{"n_layer": 18, "d_model": 192, "n_head": 9, "n_kv_head": 3, "head_dim": 32, "d_mlp": 768, "vocab_size": 5035, "activation": "silu", "norm": "layernorm", "norm_place": "pre", "norm_eps": 1e-05, "positions": "rope", "rope_base": 10000.0, "rope_fraction": 1.0, "qk_norm": false, "attn_scale": 0.177, "bias": "none", "tie_embeddings": false, "parallel_block": false, "init": "uniform", "init_std_qkv": 0.0264, "init_std_o": 0.0, "init_std_up": 0.0264, "init_std_down": 0.0, "optimizer": "muon", "lr": 0.00166, "lr_mult_o": 2.0, "lr_mult_down": 2.0, "beta1": 0.95, "lr_head": 0.00639, "warmup_steps": 200, "schedule": "wsd", "decay_fraction": 1.0, "decay_shape": "linear", "final_lr_fraction": 0.05, "batch_tokens": [16384, 32768], "seq_len": 2048, "doc_mask": true, "train_tokens": 144300000, "steps": 6192, "dataset": "wikipedia_en"}
Each number is 500 + 50 x the weight over its row's rms, rounded and kept within 0 to 999. Layers, rows and columns count from 0. Numbers have three digits each. The size before them is the row's rms in percent of the matrix's.

# down: layer 2 MLP down (transposed), 768x192, rms 0.13, rows 149-277, columns 0-47
# up: layer 2 MLP up, 768x192, rms 0.0817, rows 150-277, columns 0-47
down149 145:456582556533443472557429546501453484557566502510598451455516400470519492430546558479520437530514511534466460428550500491528478493444542556641532
up150 117:646482582626434577510526427523480479526510523471466496485411484550427531496554477516554416517451561404568477494513573492617553468497497482468444
down150 130:574474528605507580509567505499388475491506648479473538582394540518439488479556539542499521502476534368561570561570500468479558445528448504516493
up151 034:480490396455530522515462440481457536505504408506522462536587580554491489448527521574467589561468519476480474447482500601522473476553446530413549
down151 015:492497604552452487512522540472468471538593576484428474439375428447541542565448469437481446441527532514503529563456468418521432561447591429618497
up152 060:557535508442491507564558550609494544453474504504522413514511528528398545457493500534484501534474583552462487551471499509488502440541505495496543
down152 035:460494461581564523449418534412517446577501538490437594443517503477603460505497471494523506447514423459525431450567471443506466542526493521512496
up153 040:451554638532480524592571514548454579482551553444426440481485500375435483472536495547487511400594522450550564615490488472538465548394550571478490
down153 018:542460409465531492375454481496505445547435481518597590523494561568549521545438462435518473558430474515508439443524433483449523479592509474509490
up154 061:467511533558476537534579548510563453501456530507471497509408450459419521461506494476594450495524532480521535634420580499486539508398442557437566
down154 044:496547507468523460514426535485467551492583398446513482496605507550575489614502538496427502508499475502405438361524440519485380497471484483507514
up155 131:608556511550519486532547478537535494572500446513576461499535468548440442494415535447437600456541460512523527527522512506457426621584539503431453
down155 147:518478484459570544451468516504519487548498506549521510590502472476472565578414502449508485497510442453659481495586562543517522576513544521496410
up156 106:534464445503539464462479449553556558452563569467488578439413491507498462503465469335472549474474618395461572464504532466487512520482492533526537
down156 114:521440456489492524496515566531525457586469530456478476486439541455484469507501556436492469462498466482515497599427436505594589562509521665399490
up157 046:591513442550503436519422453525484433462483514457628533505546381506498516552545579495537492621398564611503438463526514496468515496513387514464486
down157 024:422525532495480493467608576465476519568519543544365455536436571490557441479522384514493499394583437412530553490486510536520483508487598450550516
up158 083:429518502465403487492517587533610412473550552459436492558511432460531541506508580390481521542506470549523560593522562563399537426468485506450570
down158 090:460551497384509409494513607581600444506454500590478533529458462542507493516459579577469559524483494556390486568526556567479472466544463495548585
up159 112:517550467481494496457538516543514459443527580473491460560502473523430547453495572422420437489519507466502523546540545505531494547498443591468497
down159 117:508530448457492575451587512524588438532485564410590499515509499491461493507459546450554462560505497542506525498476558521461559525528465516499503
up160 068:591545544508517522434557474568476486495596400417502549448544468560388528483413462516472509541559442543514462399456527617503539526491544426465486
down160 054:512517532502471494496542493489510521482437571504501519480449600473546470503459543496570577495514485565481429608422484544500544495435528525419581
up161 152:485475566584598464444434434516552467494487453506547519479566446502431536568490521526482501477474479481516472486534449473453484483546537435539402
down161 137:555488545540477454443468402518635477466481506492496595513424525468452443593507510488538520586508470431481576419494428453517382533547552425482455
up162 075:506488507456502502445495482433463483506431496575487499421523544516507461558544561363534530574497567459506541623443504507538530415433444465446539
down162 088:583554499519523464413529514469530522451463459527469474494475551493494467507559559422479541563430613473521554564560533501529587453470502510479487
up163 058:524539611502517479554467502505441458544564501541581480529520480434504534475438527537523572433481608471483500499533499497492434553471524449532503
down163 049:463487445576553447434570504488578505455433531545495566485432541543517392554455428469530422548540427511532494489462502458474541458531443540454456
up164 130:567537466491471383539574491462449470524586393493439503560515518480479499459437604550443483512532557486435582568426479404491497552404376555517460
down164 143:509471472492507466509554476493520536503587446554534503521506453474532514487392504569475389473573572519492563466522493499514486525448487418527479
up165 069:536501499495494505478519399503621530508577476496517484487525479497455537467583505464563517523548451556517412484487517359497495475478486471433506
down165 066:531577539559528496488487509479496498506479415558441534618564507486560490544577500481425543397536465512516491476496486521455466517590457485474505
up166 096:509559528509501531494524612560512513524549559616460457492538435456450577469517552442602536483525581515459455508529580452411401540508522463628421
down166 098:517474533390556470495469565519505502482560535584474460479472446527431533420518553451530493479470458390496513518516443474555460561499428523523562
up167 085:582493515588466493530471414454506454544547453517568556525474425547470530575510502429504514475532502542575494543467555516518504550525487433403443
down167 063:523505470359577450485551586426590502456493516435438512504519567460518484466471443523469428439570507519468478515417500529412459488564556513540561
up168 048:530466444551424459522481554531452475541429494521497512478496489477433534572472573506475514440503537508466465506360507573453518444508458502541533
down168 035:417541598418571498534496534423616498452572522487476482476532500511525508552594377513521506517476443463514436482640529477466440529478553498467445
up169 095:446562560522554460569460478421565675500577464549581390486505535542427543491585472482494483474505491517538565512497583531512451573457510503404451
down169 105:462509495538543480538551468468496607523503630515597464494452493435435514518518489497514486452455514533442488493529516423476453546461455374498413
up170 090:526412561436450505399477486515584573563555485495382608398443515472521550471506436530483562439562499566581477486482518613578451502444486482466459
down170 096:516477400466455479562510505528483451456533488513462509503562606457442418465471526503511426574505537621516467505422361554541462503479433443552517
up171 111:489439548423501553539498558434509590491491466539516419528539477383433462561529518445502421514477599551452486498492580533579393485494522435539525
down171 127:524468598476502540489328482398590547548525463472561442536515557479445385562482529533483518558600571498451537579501544446467547499455596441512547
up172 054:454469464482464569472568477555509532498527549588531436498512533526469482478466483590541508489586430573486523613472503402477474494392486489437506
down172 028:509465564472568427525428529395500479529483448457455597420497443500517521531557462411528538500450550421506493404516447626526480503594489533581519
up173 075:495384534493510450522558635558553429468435511497581485558522537543503442454472505596542465557503446533441515512532454573605459480679542598409430
down173 064:492530419489469460519462468438489625495559475436467476487449462459412493543427424450547570547452588535521605542486379422431571497489519382571602
up174 151:513510467541521519395527588462474470504503509514460536505475530601459442488504445467487479538496462546439481554422510360568474434514480473396484
down174 146:585531528407602520484513487433559555567477510514438518573486546519582480540446527573426562533518504474456444441472495461393560500503600481546509
up175 120:495421433430551596577543581525557553541422428496444430506512493440489432490532496552564479540547471496391459453453488591449498468519536535524440
down175 134:551447503518500455480535510591673535444494531506524496505568470448480532514454469512574493497454515570450432482386522483613558531404467442505482
up176 058:562576572581491502440466564490533505485435579491418601498449424494547520564473545528550495427467504429574572549502450436493473503438505571614532
down176 033:446461447440472493555516503478486511513551471509563428505541596500477483468532438456455475542549498552408421507541587598527570425539523476356452
up177 085:554518446442493489452562484512491454547440538520480508462576414519478477518460500509528439508547504470490510537525539527423513410470520521521410
down177 083:453450542455485415488522540469524402536521491545493424479393541514472461497504532534431499427577598579503422508523581532519594455494522523545521
up178 051:490456572593467494558534388484421465567574521554633481514437480518471472522505527528560543578501605565484493496523565466516485479381413418419523
down178 035:530589494461477512473501633464614470483475562446432545506536498469556503516561408457520443407498433432533475429540450484569432506612558555563508
up179 171:503542461556499578483489442464482487482515505443534451554571465468378535520556474533573479479481549550571473484596478508559544475488465553438483
down179 168:557601510561491497497477417468437446565486505500516528543580425472429517584513480529508465445514481502479585514462479500497496523462502516529585
up180 068:521538550502466586600611455484486539471625442418524372489534455460337466586541529485468533524560590526492497492387496585472539499406471459499520
down180 043:480511545499480391378420562553527464489408506554473651544507522543642527460572535504468474487472408490495458508609528405550438521581481580495487
up181 153:519562501503519465623602567424550503468455490504560467488510568604512532417531484474500527526520443396510492511376517453559542497448441468454388
down181 175:521560534441539515514597504484536499553521494496450521430411453545497492544485538501471534496464519508465546419528505438521459464509525437436558
up182 064:472397581566554436391519559484506519380501437421597553465510525554580504521383544501448559448483435443456489483494558473525463496464539519512526
down182 052:481515469503450550611545541502519515484450642512451487508543538433481485532634480474496476448526511504460487575590521564478479428545387565447448
up183 112:496490443565506422504424479514461517494386470567517561502462548587464510495453512479545511420456436576491388513525477458481477495602487470442474
down183 114:544536496427533472515421515542385526465569495455526542495430541427496546532520555474465458526574596522455562534529460475528408580495461538549486
up184 075:493541525577462487619528532589516531526554558494552397456471572454437501558502442473515476447543516553513521628410511450458502518377516527522502
down184 042:498483456401540485424465498421549463500457447542452613527534474521555522426497503542475533522452497468478406379558506534517436452589452539479479
up185 115:541501511514509511453511464544557450471529367478562569472506409507422515461581502575496449614523489460503444458551501439433499557411373470360397
down185 111:522507443443479525495445507621516501467477493443563480426499517468603522485616488518455389447433526465484493466440569477405493534530433535473447
up186 026:516509622556471439563586454588501504470568564477505522491452511431503507521517486472493489462542510537604495512530603445554517567422580496429518
down186 010:517509427405562514436437525482490486558398525493573522489525497593474460424501475575561463513478465431447543525521315505453518506521483514531524
up187 080:500558599445518607508516547586551473467528500566471529559510449441438548505430445498485538458593507524527521500505458525561490458493513471454520
down187 076:471511502413540529491573561557512532389533568514512539541548429520564517542516581421571427504532511479516474427492446505495496516482417494483456
up188 049:463567433524435484522442470491439558448556515496529529530486534481508596410521571491603487434617560448553463686548503424525447442472502498491519
down188 047:551463494517464482569478486583452462504489398586565545558538462572506478451563540463549492448501542531553467492569578502361550488467442485410477
up189 095:438432553526450477394535550509485542523486555546475522462597492529486531527543480460630524488541392521506510461520547505503548494458591453520395
down189 094:508568446512440359469529538603450457536456398487532390564563454457483537499522564477552478528430567558556404474531396477465535475549455475595380
up190 056:537539553560545486538450449493472520464490529419439456561432468496495457495563544433470509479544533456524513469470488520487515418524444534463540
down190 034:453467435485453503520544571505515471484504551569535537488531534460517531501447457571490481502398406542510450573557475472509462593454621466517492
up191 072:471484526555472482483498479499433531497482570543480367539526531480475544441492541588492455527597510528506520521573561467544510571521480462465529
down191 080:406485399544505526515401479524437429468462482518536395504490548472467528391479437477460492532593544606378517455501517475501516535550407450449442
up192 112:400499575517518473559535416464667448457580543465550433452515535491508545469486467461468502518491530543548489514459508557545463490472471556510547
down192 110:545505489503554558484513433451545480636661399372504541522486493444520452496463492410448436480474493438494449516572429514492590519583474491535434
up193 055:485500549417531526510561472579518478482554414496522413572525467470372442519524408568484500555561523550392601544425514478530515545389542500434579
down193 049:506476500555524498487445529468515403501479615467578475488541487516614626532464552473471533540428471521376459499491497538495456455579516489615429
up194 109:541525549534489542541549527496541523480454490494507359509461510448460474507552479536444498513633524529439505588540461481485466443431506435424387
down194 095:418513520363507544450412440478418493521503445621458495574553511510500574483562550563512627475462499413449402401456467520505454586500522510587539
up195 061:502503504575449492494529507605460559464522513541588465545488413532454480618531516506498474554465491547419582536407469489579502476466514494408578
down195 054:496470492601505520502398541613465482471513475513507455502600521514507570510547529471537515541583509435437495519480506474545462485522515442496527
up196 085:513489495517593499539467419545468472524506603509535486443499476507515486430584461445532504511478453497492554437440477557464549536454560543479422
down196 076:514569456541508530517577450445465459472485531475526411475523541519519512539473488514591590626419414467416468502477472565442434491431425491440507
up197 114:483518527398489537497444455465571618578478478473493405482460466499500424525578457515499510503487559463416442343553518540502446470481494469507505
down197 108:551485435539529452456513469557527443616516557507407515504488439524432506457463502521517530449507508506479517406542549442474544523470464604546468
up198 087:524452473565457516555487566501495451486428494491581420479544428569515465526464467460491500511551504530476407513515528400494409477442486495449433
down198 084:490387404433405484584473561506480525439519547422501609485438442503596481489550504510470500483506469493612510453535427545542481469507539575414526
up199 096:408481511490550503412550536505476474523547491568548544476497540540521472486553403518549538507521601462411413488512437509468457523416501523521550
down199 078:502458454404534548454590468502436446452430537500560479507532471435528517557492479546498489578506509471472556459513405533518558474530545515370509
up200 121:497488533584516490450530424505463496556508546481499521525590410510492535353477575505507412466525501508506418461557468514497463430521475442460482
down200 122:567497434458551612520535379482525458538535425532488514524563516535604410518489483549486539504539469500506433522463577534513534472428609545507477
up201 056:516496549425405481497531429539404518481591483385541408561537499467493529515529536491390451458507555530447467518424465530460565434404461508518482
down201 050:462435591611478527466502537487529422530496542489489446500384493465507589499495589472549507512617454467494467500501518448537518513558504532508522
up202 066:552523391520499473541453490492545547489482485568444548483450498557537488505476486389481541449453528464489454366402530568482473454533525403537512
down202 033:487484589451517514476499509530517461514487534440549466513525503450485500517490518634523445520527457474459524616564460505505517546499457553494518
up203 104:527552491507428536495534545508545541494529477468578475538427396527457598484451409472566478514519491507582472490530548516448477452392438479503473
down203 106:492529590499521497520471511505415463484512479517508600477561572514441404534421419482510478432520483564499547494530512495572531476399485492496509
up204 052:539449560422497489516487520615476491514425462488605440427512410457456512520490558417436477488456517581440535477468581444456489452536490464578567
down204 055:498499475410569519556565590533466399491477554442499497475517518531505526373480571462461442461485537555442388468529547503438463458463427610445480
up205 071:491509477468497412511424483532558421462529551511562511550446609517510550461469463506465572528526553532539482600424503485495429512512492572492535
down205 054:545488535500494557522596529441472526522530422470559541424501459534439479467484569477533449506426580479524498373532446440451546493561479444451513
up206 129:483396557601455479511414477611573466499546511468455507372536532531490474517473484460510543460505455494497521491453463474563573563460534489414503
down206 129:514556493522497550538525500474557440474444531427557491500544601542480522458522458534559499474461502411464586529472422418479472555464469464560512
up207 135:574523504499417497489518533537523499464438427479550423572522516526506549481501565496438482530566466497457449429511428452604595410426452519491465
down207 147:527418580452475504530484447387582499519507424549527417498502502546534528499439429578503563409449544481484450526465377521550512460578509471511496
up208 126:531552516534535400576414474566440475411531564456618535397545611488376398556545461442515502536501498460550554526545537504529552433490498613488480
down208 133:617543519456511470518470474514532592445489512476541535505408572386522601563584524495543550452497483500495482531550413519471430476514473444501584
up209 156:434556556573446540494507538532552534570460493489515451566461527498559472447503580564369452432459506557512474529592525560498379547583460343465484
down209 156:552542507421439614562521509457439547560468496523441477427384587531526472489464465538522458495487455451543494543536522575480583535474494513512512
up210 057:591462532451525420506519494532495496505562389508460480467545461430472497379505492532475515504525563416457475504528482476493525561506503551425554
down210 041:536505426594469524435453493462591481577511580517555484528502520540483542576518508397547498501502453527498532559507540491486439447546508470512532
up211 117:553470593481560359495542623491501343379514475474556520414525514548477583559577539541459433493557453550542466576547442554546610535518487536591499
down211 114:465472428460522415532465448491443454436510433477471467413477521509531502566469525440512466478564475425533538527559467482529487522539533525579546
up212 097:483442479513536435495510507452418511456408498473521509460589538540484556436440506441543498476517370534499460583462625418499564493502555539436534
down212 105:571500457474425413527600422512478534480440475447480491456554486543508476455504440443511468499501509444478515556500596546478529431560414493500560
up213 110:488505509545482499569534495519483596525479481524552504393498431560523457471481462494598480462508516534450410486412475551511504499555526446508440
down213 106:495503515520477507512519555532478547621386476579463563478391499464564466516461477448525455510390536598511480494594575484470531496522542402472524
up214 137:552529559421535514504447480481476441532493506441496475506528490579524519502528521476527448515534502602594452421532389498385556458543457574405502
down214 149:495530632423553572550513421491344477476523446460411566488505430534480463568485505519495448504475470458548603546529494525457580500562541597457467
up215 042:537453540495486495468522432526460553548469486578444495422493451451534482558474469413477466456477511439533477517522548432395489516429506517483425
down215 037:482472452447494501510486534527516523421456516381583470505480517474394546433546516478522521488472502533426419557577537581542467440522395494475455
up216 089:547474532496418451548481494521557535460573474470426523432559515481530414479499511479511546440531538410532447504529537468511455444507589466459458
down216 105:497466496558428470503487469540516547467475514491486514444588552497522466379532483455448451460466489443571521464524578479483501449475513527357484
up217 147:499469410503469518549454360495467465432498530513562538550554534484465479493599482465498602492488464382379442487514513573556510485471331420465565
down217 160:472488436504554498615517419502521505506527544570502557501472496487500491460539445470534628537459397390423399455626406581483523427513423507493578
up218 127:479544435551487472535438475518514482517424473442528548387468441540477545482469471445552437399452485492506536554545552489597434622571436497484496
down218 123:507546553584430487463453434539505382529549471498470483501453451505512529519536489582522474549545534442508498404607515449492506490451523540472501
up219 095:466513545571498485427477434495502528381551460522578551464503440573516527556413459542523553504481572460616559447432471437509439552452590486498538
down219 069:567481476503469524550510501508496469554483507504461498494434512493531444549536529429538424477542484584496410432502495519455528442565482486505499
up220 137:525533498478402515452489509480412438575456492498460416500530549601560562534491550483509476502546518503540457507535503457528455421495490633565514
down220 145:492567517446388497526490533531450514532526495477494476528505567523457475498474436523482587439472444553565460554546461520525503473459487423447504
up221 130:531529487513519487517493465484485480479423492550589486476540467488460583543484519468493431566497509460577510567554540531535438553576525570505484
down221 146:508552472574502479521493454545468499506508463568539445484443521520461551547565495536480526594462475429589523495547508528500427497510474530447458
up222 082:455480430469522551497512467415529477503472470488463564388515457491560499484571493517540571537490549512516534579469421581533545409566483589438479
down222 076:525528462471440475533501465567539455482462513521541478615424448469528461487499465485502466460504476494512484514551445583461583471528506520438476
up223 144:486476531570456521592575408502447420503484420473508542461530496611484555482521512420421549472461484519520545525443501478478489559483557515439444
down223 146:500459537507541523542427435546516411519507403345507508448461472499405566464488456542446555454486539458447536520493552536396461501467530515453495
up224 073:481474609540537452551501590498425541496509470431598460531516468452469499516531484478463488461526555500484453446533529601459501437516485503507413
down224 034:510568348504483600459499473524560415474459540548395531529493561506561470505493566575526485557503425522525490557510421405534551570517518529524544
up225 045:432481475508499476568474541543467474428498602497475499454488477520481595490568461413557506503459412471539534531388535474536532497531490454466498
down225 037:569443543503542514477427514460447632467554340384554475511521518501510477508541507468510528555479543464410432529553469493440335533393500513545493
up226 095:468456505536548500493461607489586512551441546467599380568493499493541481557550501464473513484565526500452426456451488530475444454465449453515475
down226 084:532561480535474476473565493540420503380488462486530476524544503513558477468422470487495525500559546500569479431515544523545506458641485510459565
up227 076:414497554526529536515524472520477549476493527417518475430537527383479445502471634479491563448554578438558454660504513461538536552463497468495555
down227 079:501534477510538559582540554564463538483579537561442504379473620554487426491544507442522551506447500436537463507595590518443399487514368559497461
up228 076:530578486565495450625488455586562503498488524486401535453463443441545418413498551479525494468506512501497586536476512492519483476558463563447554
down228 039:485450471469524533340493535427415487484496563511626479553461595534470578574468413490449505499474497506501393496517473472525556543452562433518466
up229 060:504450476453522521432483461471414499451451466500577475497555568430504509516455439443515504535587538522514427466453584457454473520428595527538500
down229 053:422510558588477520572477566464484493413502530525431551418518414482591445497589541496507573475477526603502541471525476637527474449462535541454550
up230 062:456472544579505440482509598457531411513455538448583500526508581540516496552535503517517477553480467539454484588590512490516478474508456605491418
down230 029:525548412449473531523537420525501593462537444563428463519493465443498478464476478493490563424563535468547501437389474496500525475463553422504560
up231 076:488359560572476518541510459442416523486496546507419390527447506557498471497379503455442543517586485557510508525512483474534497538494521395519464
down231 082:532541519510494437469561467550458463471583501524543510535409491550502436512439525550513483523504516610390530560523448537532450543476484431471542
up232 141:470493530378548547397585468596439424499578555552479535453438518491551500518468575433479561616496429520515593624404461416476535498549450521513474
down232 146:517552565411505490423478435499431478549488524485335526366377540505507481502492498471457511620469439546556491553494413493511518472575539506503501
up233 136:546362526540565532527597432520547540524484472448453542449576508534603532467557426524491488490553545497509438399468568457442469455477538520458502
down233 152:538366490492547538435462468467484527528421467471554542473556507477464600543474521583537489440482481521417526446565588530484472463432426516457513
up234 132:550522572446505387432526528463512469559376630575545558490491569495467580469508426527435474574446533514492467503444534524471516496426477507458508
down234 147:428510589523452474490514523428548473538448604514395550421517469560415516388534462510486492614534462482458490558536516581477472505484485537488529
up235 058:511514569554519472542470436436497502524512492492471593469498520536550458536560492424502551584460470444501539500526519479509419472497471497398541
down235 040:511476405435428510511551587543479515532519495513564377559421496504491578486419510544479425433565521514465456554500438448551555500482542461522505
up236 133:587432407460574449516412500550574504475493514507574529422500414467591469538511514521453450527499547492496419451634553437548462461488532520532521
down236 136:532411615416503488492460560472509509479532499482511568438584510493516448548472416528458538541599465520512530560521577454469461500453439551452587
up237 049:490459655603507545446543509462612601488474501532356569474440458526440483428475507544552583451474522489543552490537548512528400480497496486403522
down237 035:479482381399405456522469563560488489411444543435689407561485559464526524583529511372475433504486510537417452563490532502464543484512468435587455
up238 064:559548508515531515526560512535540514520560474430442524487502424487464465417495603555536520548504476474511566593456527487503537488534436559481556
down238 045:448417410476509473434444552502437529488481533532550528446555569522519597592523487452468499496453449522419426418514554437503486572495589473465466
up239 071:410515497419494547572598472476415493595547437498590471514539539475506522528468444403511513516553571490414558542485506484483513520460499454419549
down239 053:562466481524550437400386535509514538468523527544434523541500487498494543554455589446504563657472382499506539444461454501452484416548491496583519
up240 065:508472617557568518454441593415457527504469443507460578496471461482551454475476456546545563455478549357512467487553493542473412497545520572563391
down240 036:480572426456431506513536443578522491479524560451515392548504568474476524591543510434432395522510484606513513525492522467534621504456477460442586
up241 057:524454511560512544534574589451481488490518411472656542482520387539498481542493544492490502582451466585463430517482518539492506485571462536432406
down241 028:456553480480526443491475471528543515493461585519325470516467666486529501478546464495453463399548472443533546444536477459475485505434500462559574
up242 059:538448544542481503533561405522460425601550374519613513468533511497508462543471446381480499558488564544518456420472576511459473521475503387467501
down242 029:466563468433529516504456579465560531431460618498388479544484464489492531484559570639512501462512423444484546517542384488530512472501449562495526
up243 118:599443407532571458511428442548508510545450524517507511475579539504478414482492481534438493562530491442424465419505613369496501491520557503461543
down243 116:510574499562526516528461527515416547461546521505503442540506477518554569473522578586392424493504484399497501458537448499471456542535482554450456
up244 073:468479570529516548516542497457375539422523377472529546492565523444454483471528493531484502482501555457458434458485542536512469514508546474463502
down244 041:512545452493496471450495512548570461576468646505442487453431493540585480586478538477520499517459459455522571555531436467460469506512481523553512
up245 092:533336464600484528503442486461435510462510542459517428472469435552612503522474458552437450446501501545504504508555566440405490531458407398437480
down245 098:534496472521410570417463496544519502552490496450310439493477494524525427526479598530481552496551505376490578489430463497502546553519472522465531
up246 126:504548445564489512550508543531503460449477475493445430537463516494506568467509504500459508450580525495464448540550480490586506480519509473544537
down246 152:519559483437494586469414568413508487569515506630421437591510524444552534537514499497461567570492400482552494462447405548452512513520505505585543
up247 140:493447542443434518518485410463613451480436515430554438513576455534575451446550518489564507499578543446525479459501522536561532489502552516439507
down247 139:559507529459478518412409461424585474603512451583513588558499475494508548475418505566433530469419510499502517541521531502527441496550426535461478
up248 121:577482556519501582489448586485466476439524478477590470586508557489515593521508529527498538542444446576463463598454455393495491476482453548484537
down248 107:499474520564418490585471478506582496508461532572503515471543501495551532382421438494447462506516497540493490457488411536463441571525597456461491
up249 079:481459498502515489557439596523510420452426423586494534476485499502441506506495529531578552547548463576525537564507561478505459504516530489495554
down249 088:494474636510494517508501542502500499495510513560500412544482521492358404446485450483511418532478555510580565573528583517502565442436465644551484
up250 113:514573491554396536542544580527408463410438561533480543557491570514501527514528489551508399516539564518498431524458496540512526471470476458568429
down250 136:520468488545427568525504538414525434505449606537405504603427527505480488442533485587479446432452448424564533471525545452466518472469581541532507
up251 122:496523440563508479530469498497550454436488450556592476547512503529524489588534506367432489523569484558502394434535549604472543530472405531494371
down251 144:417451447489484543500490453585467458501354504431476581503480515457527520619417407439475468538552463546502524549564519555593566502504437465563498
up252 144:540536544405482468467498451501468481495484504532474521502450531499371523498557500493485481568534504517469504421584457513562383488528537521557585
down252 146:508552542388525423464483430534394458484496560576391487493465530578454520483559504520387519503566446603443504438480515528554407511491494576504467
up253 128:510494559616535432491473454499552473595480460627578558473518518479585595512515552568619454447520512442520501518468538504432476461506496486481407
down253 130:453512480516508481517417532536538563554491584469436517493440616442522556595458515501403513420560450535498533462482467519521518384569507547552450
up254 103:446570513579438435409516398498534388515530504537553348464527544437549518525487524498481495549504529425520477548483440431467556522532478468471447
down254 108:474491594442462459478449459510463500446507552568542486558514562490479467448472469467524468511506511492500506481588457506528542568415479454430471
up255 113:563482476516441491629544495518528475474493392574571517557538482523518487519506498522480547489563488465460490525498474455525512549412461483511478
down255 131:415424546518553542497474521462501488554556442478505568494506457477521474481496504524503477528494482426494440476471512470433504529401501522531473
up256 106:569473514430507572531531515496505540451436514555509480479546512537470563411521509435465524515487483523476624452485485501563499501406557503478471
down256 099:569568597453501537560448537540552526491410487371516460474547612503480527455608505535572490572523480500520458514440496509490541496532454449512475
up257 089:511543504579477525480506495448455476571559489543495469468496502530416536433526416520532496526491562496508446537568430473499562509493524454468495
down257 090:553512489491474478519493494489507465469437465419544505544413542531485405633546517499513424487469430470539517409487539541548379475553419565489540
up258 064:418559478581514452497507517537537542504473573539539571431517477550603473487502419403561553494401548518464504480521584460489496549545533500526505
down258 057:491573551556484526513575548481581479472526518470499458549430474487423491464498510534482551457444577481513470516474553479483610503473488548424504
up259 087:542524572473502459409538512534493487401557446518460566495471477442472449539536415436542494493432487517480449571469511446504500601448438497462472
down259 097:509492469460540478542545415534503509565585484419456521501555506542536511509503497498487467412433475439424432601520576464537546559498507439435527
up260 092:392547531498560432416488463486480523564565571470412538499491509532505489485424505489570560489426503477622611424509532526537465503560520477514618
down260 084:519570507384469520488510573509591493501569440497438472527624448451445425523598527456487435538492485592428511510442559550495539495499535481508428
up261 136:525565542477569547449476537510523532441506498493537467573527496540517540559477493527418492486441361533457475507488518495495508522514501519531500
down261 154:526526494497456445521523420461505499492548437466535461553436457538424504500431434574431477496506474471511555424473483445597490453545546487504469
up262 060:494428510538446504414421511482517443510547469468491426381602466549442590531498531570562507519535596562453523486485548510454503437450507543468404
down262 064:519523559502508447513435471547430537476475501455497602486479499519502544474553652470509502421488500476497494473465516557519514429502415524410416
up263 086:418546521557419542509525450460580513502544451523526374454442439519429504486560431459487487512504563519490589490470498541468457485464532597399418
down263 093:425464468639441453407517446507512472463481505589541449476473456526476537495533586419538526526476484541481486555429512441478568451489580564441417
up264 077:498473540549519473509497649478499548498429533548564506508462509535527489507519443504530546517455511529439465545483525501435383433593455614488444
down264 047:520531475445501542515461444515547444422539527430398494481576499442475490448498511512463454462535477438541468502514500486524603576424526422529528
up265 118:490509504549483467504513538486457472513548483454493527554521485491583594466485497584513509478516501485599513582590555466500529465472450581499493
down265 134:450452534563489484452459521467429509486489433484449525541489478503573618467434450518509536442435482536514572503545555507513477561513474541535447
up266 064:473557452481548461496385494495499512506407607591445490528459592585543485415512459548541572481459545410473580518527423464466436468540477525489565
down266 030:561456501493460540514586540487509485497568445408548448457473435361513491572412480496440481496508495584514384490442545559574541505505549481508437
up267 059:546546480568500444544462550453509449465462500547499538469451522543491485535583470451520538472558565524494499494412462513430504490430503472567533
down267 044:517485630456494493500566537550477521486538510512404477437574505461520539443520541521532477488473432479517579526625590590536515497476452545415531
up268 140:487375558483495469402498459594457460488474473426527509558456469467577500428508439596537531526555544520467515496540575561487480546500514528475432
down268 165:498499585530570478472493382542504435485402567475575507594475525492446609403509439556491544490560520636461471517521460499472525520512484587453441
up269 098:580478469503530537494509571556436606499486553550443550526450605467465465525480528611487555526347447525531545456512510470575519420545417495476438
down269 100:520454501457511576600514518556530521488524437570532505510503546530528456397497422455330494491438535502521459442470516499455526419544492413514479
up270 113:543479601519449534484596450449453453537524570559499559421547500562471490513463528416535442592510400533536484534494496524509525450482476513458486
down270 105:532591493502394504587493439502454550518466473513509412452531453527419499472446506604522454461545592473479422521506497522432517463503535424484478
up271 083:490446429557465495483486516531448525601495498560588428532544473601516489468544496512473533622573502519408496423544586516505540450494428539381498
down271 077:614533362462447549428458467521573404495415482524506523542478490463497387472473500524528515484458493481537444464498457490441529547523524526552405
up272 078:539415541558454529475474498500435534510530454589477544499556454513442440505619558466445502561497434480537556463543415535486452553540472461558486
down272 084:562537488482416563567482558418494491498505486457571514537465563445463517491569495411439572501545449485486461435483556460472409458508514548512454
up273 125:547462569509558561483512518497449425587574405528514537411472483582476467597445531426531550408412503489440517449489477532516567524527522514552593
down273 135:507535542492550433482531497484359440571609424489506608547474472532500537512395574476492541475480453476545472509505407469464505532563545528498451
up274 143:552482409503464445633453471569494578522554511369444473538567525583507549433501505463543548432493514506464480453495483517481563466475453475461533
down274 147:535426428471508440536432508468501528562573479484359513529520554575425458487498496571555553493613480464492479497498418472520507506563524603561530
up275 106:491466463545511500457451517467502489477469464467499435450496520427450485473558456539474535499456531542429556456476564532651530438571463438520518
down275 122:540503518547531449440448460515524458474512542518525488538502477441436481445464388531505484477434526520490582465540450505499599509615518501450488
up276 124:525490573479551491439540444498426513470494552514453480509531502514579445522464439453512475524513529501480495487519531431477492422466485516484437
down276 105:474565441558578499466495526405361472483586520520525508466532468551543375481402401474535467568495535480451462539467488506520539463528585557488547
up277 137:512468477604485523479528502468454580595588466550516448510558584496478452503456515436481555550534455453430552473538526465494481579600433480538485
down277 134:538505541585510450547577551499419534500526456524567509583547488456503502431481437463504484500523541505462607472433585435502496589551551532485553